Each number is 500 + 50 x the weight over its row's rms, rounded and kept within 0 to 999. Layers, rows and columns count from 0. Numbers have three digits each. The size before them is the row's rms in percent of the matrix's.

# layer 2 attention value, 256x256, rms 0.173, rows 214-255, columns 64-127
098:501445536519564495452485541469497507571551496516353551560516556498597348531513509572514455619511386479534482419510468493475518546528440447524505401452469503478400463582430496480527472522514469
092:411491466409468638589490571407595439476491472530487488568595598408479553581450548450513556533547516537402511524410452517565405523480489470541468500412423509527504473359519538486476433477532460
102:469399513488444559619481436517495402504517487434556488472408502452486456446452528594584467448562576552513462508465538507522519598504508470488543502447452526420558524506414439464590406437470511
089:493510445496596498571573437553438498545540462515548411503588531536521542496492558477420539480480468418528434532443456511480441498545520590543495503523437514518521505582591513527457441420452464
098:455569476467484492590487443443519535550484546614573462631571538504534610484496377592476650493538482526507552515501478583538558511489466492412569499453496523508490513585497497459458430440479513
100:482535501483477528555414621503561489579477498473512445472565571479546513459563533477483541564490552448423569488567509530523564416544384504487507490524508508543453536427454470481510531499557502
102:532481542528427465427496464549533533472444527475442418494486468489549466468503403501502552548556412389503480479515521399557535565498476517495501502584448501505487526476430450520526624551391529
101:584539597430487468478542448467517543461478557490487523448542450487405530464491453505488501461511534558586501521492606429411462447542461552518536559504555561507499434462611530541450554430511474
105:455514545521519475497463575406509487477464539514515613506471330467441497452506506525509487502563482513495510526492619504494474481460496420525462484507483519529516559421498485459509538484516484
092:435551452475497504536466488504420546612533445567559485453573469555515474527536553547408530558393527491355548486521515529515390567477485509519473449517446456497516492535471501579443500476480486
099:432429479464570458546490459447579492467476520565569552571473513537539597445525512419500501507453459462554491562568561532535511428519558473518461446418479568509519505395516586591538508465412566
108:448524500502507461426538507466585455432509498543471465472483469531527438516435499447520485500497419519542475480547543549523547450607563446478408515559524485472415477521513446659550447587458498
092:525542388549459469540557517470559443545501534470556428467518594532430573522496538408398454429472542481504485558470553540530531481428497490496488562500550497478490561421546498497514478554497522
089:622569533505540546552469453446519536460523483532415508503581555477515496629554534516527460476473526582460489442471522486471440485488427500449503481527515417485503481583448510473390481500523484
090:562521558461509495503526589509485492501518539412503464407353433527485415506584524486548475513476576543500388442530568419486539461531461459419486475491463508518549534503462400544547534442527413
102:547476469514553400447450532526530545456466493593446488457442549516438493382467546426542417380567511504549462498479566430567459436448586411547462513443507454520476503480528587565545450469453439
107:411500488470439498549601543514545444508501516492412538577536551470440526571430545453421512525501455557513534463467529460526565529512529524408508421466506578514431517505594529507569465517518444
097:555547488429476590526468629428410507515632495466509529588445528475535511494496554465441465491482563526510517468527494482413510505496454542415446515420532440486519493472550475456485474454510389
097:533459413423584490536566453426541463549524478494490557608635483478462521579424470569440450562542461550590509525563544502455433425433452452519428462427530467469459454455507446546449470488505505
089:590509460508466466487553441421569508475501491505500524473448473511435378470515580440527486448529524475561450469498458442484484527509510507481559516560481490491520428519465558542529467655600385
092:471466583529506534438478462567450570382444540514493486557460495508474498511533456540526451511531477625521489369541436489545580529575497495459502456449526450543496485603411458494405510543430523
099:467471420562485450450479535441526520476453505557508546490579473549411566516418581463483472515560468504597452533483507462533528599441602488569499576458432524467504509475486418543559474570428474
093:511377545625478548449531561506448475454476428476471548483532539517388500524432577423514451716439520508600472549406494474491537509485509457530560478391475448499489446521470532412499475443513517
094:485478490519499521463509553467442559530405615441435476430497509482541553542525480454490517517433506569505469433542550468434553524473502458486466527567435493468522492565574353531575438570531547
083:530424515550499499555551456497480471530507465460527504510531501468532432434456536595444559530579440544581522524436477524556462458602524497469500549489376426557424495487439506529513524441471465
094:557500480539545464519427456438427561420556418466579514554498467484578421518402447529466484472525448556509516521494478523405549502499521569599452609482586525414471478541545563500501511457550452
095:462476593456444448576562524594466451500472491440466502500484448453588531539512569492580513556410486496425563417463423467508455486538445562396578453597486459542595519489486425432526547494533573
109:511491459560483445474519446440538505425487482515443535496559571424512486564476505505547433555501437508494426492370465456563483527508540553471548488449528422546415518448542548550457520498496529
088:511506427535589434541462511428470417467463527534457503478550498553536559436501472517471440431566470438440402494561484566453489451385473522451448571429564480593485576526563508533496476484430452
106:479525405591508411542507593386617509519550532496547483596548578556534424485464487487478522563519449494558390433559481468469500521481432536425482465416428476496480497563575485455557433473432353
106:418548417515374526495562487500546546526484473475451544418524502486497549469415509492533527460568479553579542492452458549510579492587516468541531535567555564549534575573495441426542537545440545
102:512524471419473511575487522430513498514562517425537491492516500562517493445644486481480480403455546464494502486531544537527491489494435387503543502527506457618494517500475401522477513462582511
090:538446523458559505472492457516456449526486555482472508493478515504474431617455500501445411458468550450555433482572496499414473489517578539499558446489491551477594502468417555553499529444445438
090:595490507556486555530506473514449512449515489537414440505526496486481360497483494617491466528548457464461512504434425497636517552580529500515528454527510583507504511599502522459524506528501377
099:541549484476482532575437537456488461510577563499529512575601525405526420492435513535487596498518553493478501577434517502578487437492499560513570429517466519447548552402479461470484409472497477
096:493461534519477446542548458435557503503469411493468448625545557533555484501432589443512527569552450452452485505487495620490467477486450480492452481449438594462546485403530595481543464492587439
091:446548460452457582497544527573512551503468572453464495554580354518401532519500449621460547462476564505452528548589447512522431505530522441449475509621521505523442510483523447503417530553465566
095:463455493479407552480472452450453439511582554472433535497542560507492497520520479447503456446478499519448433524444481609503463497547494411460547539530564561504500479449482492477518433510555518
095:451533476463568529510546504510514387376502497516551448513539472502525497436461470490525512514588481482450450523459498512593488431507500510442498495473486519534469484490539591526411449543503475
094:463542551493487445524581405365522473566488535529559519455499466504451519567546565495516457527575415473490467484435500437519491523495457432600461525517445469490491495530402353515444475480511489
090:515503541473487507469548428539460469569475565526449587448574592484448507441436561570471454456578429504566461510402477527519497543518503475551551447417509490486560495492480440532543437455466554
088:501526439492564528478549573456382467485610489412545434590438488488447471462462512472430517456550536498483478535600564462556526519523534487463542510450493495430528516415542480532474416492456504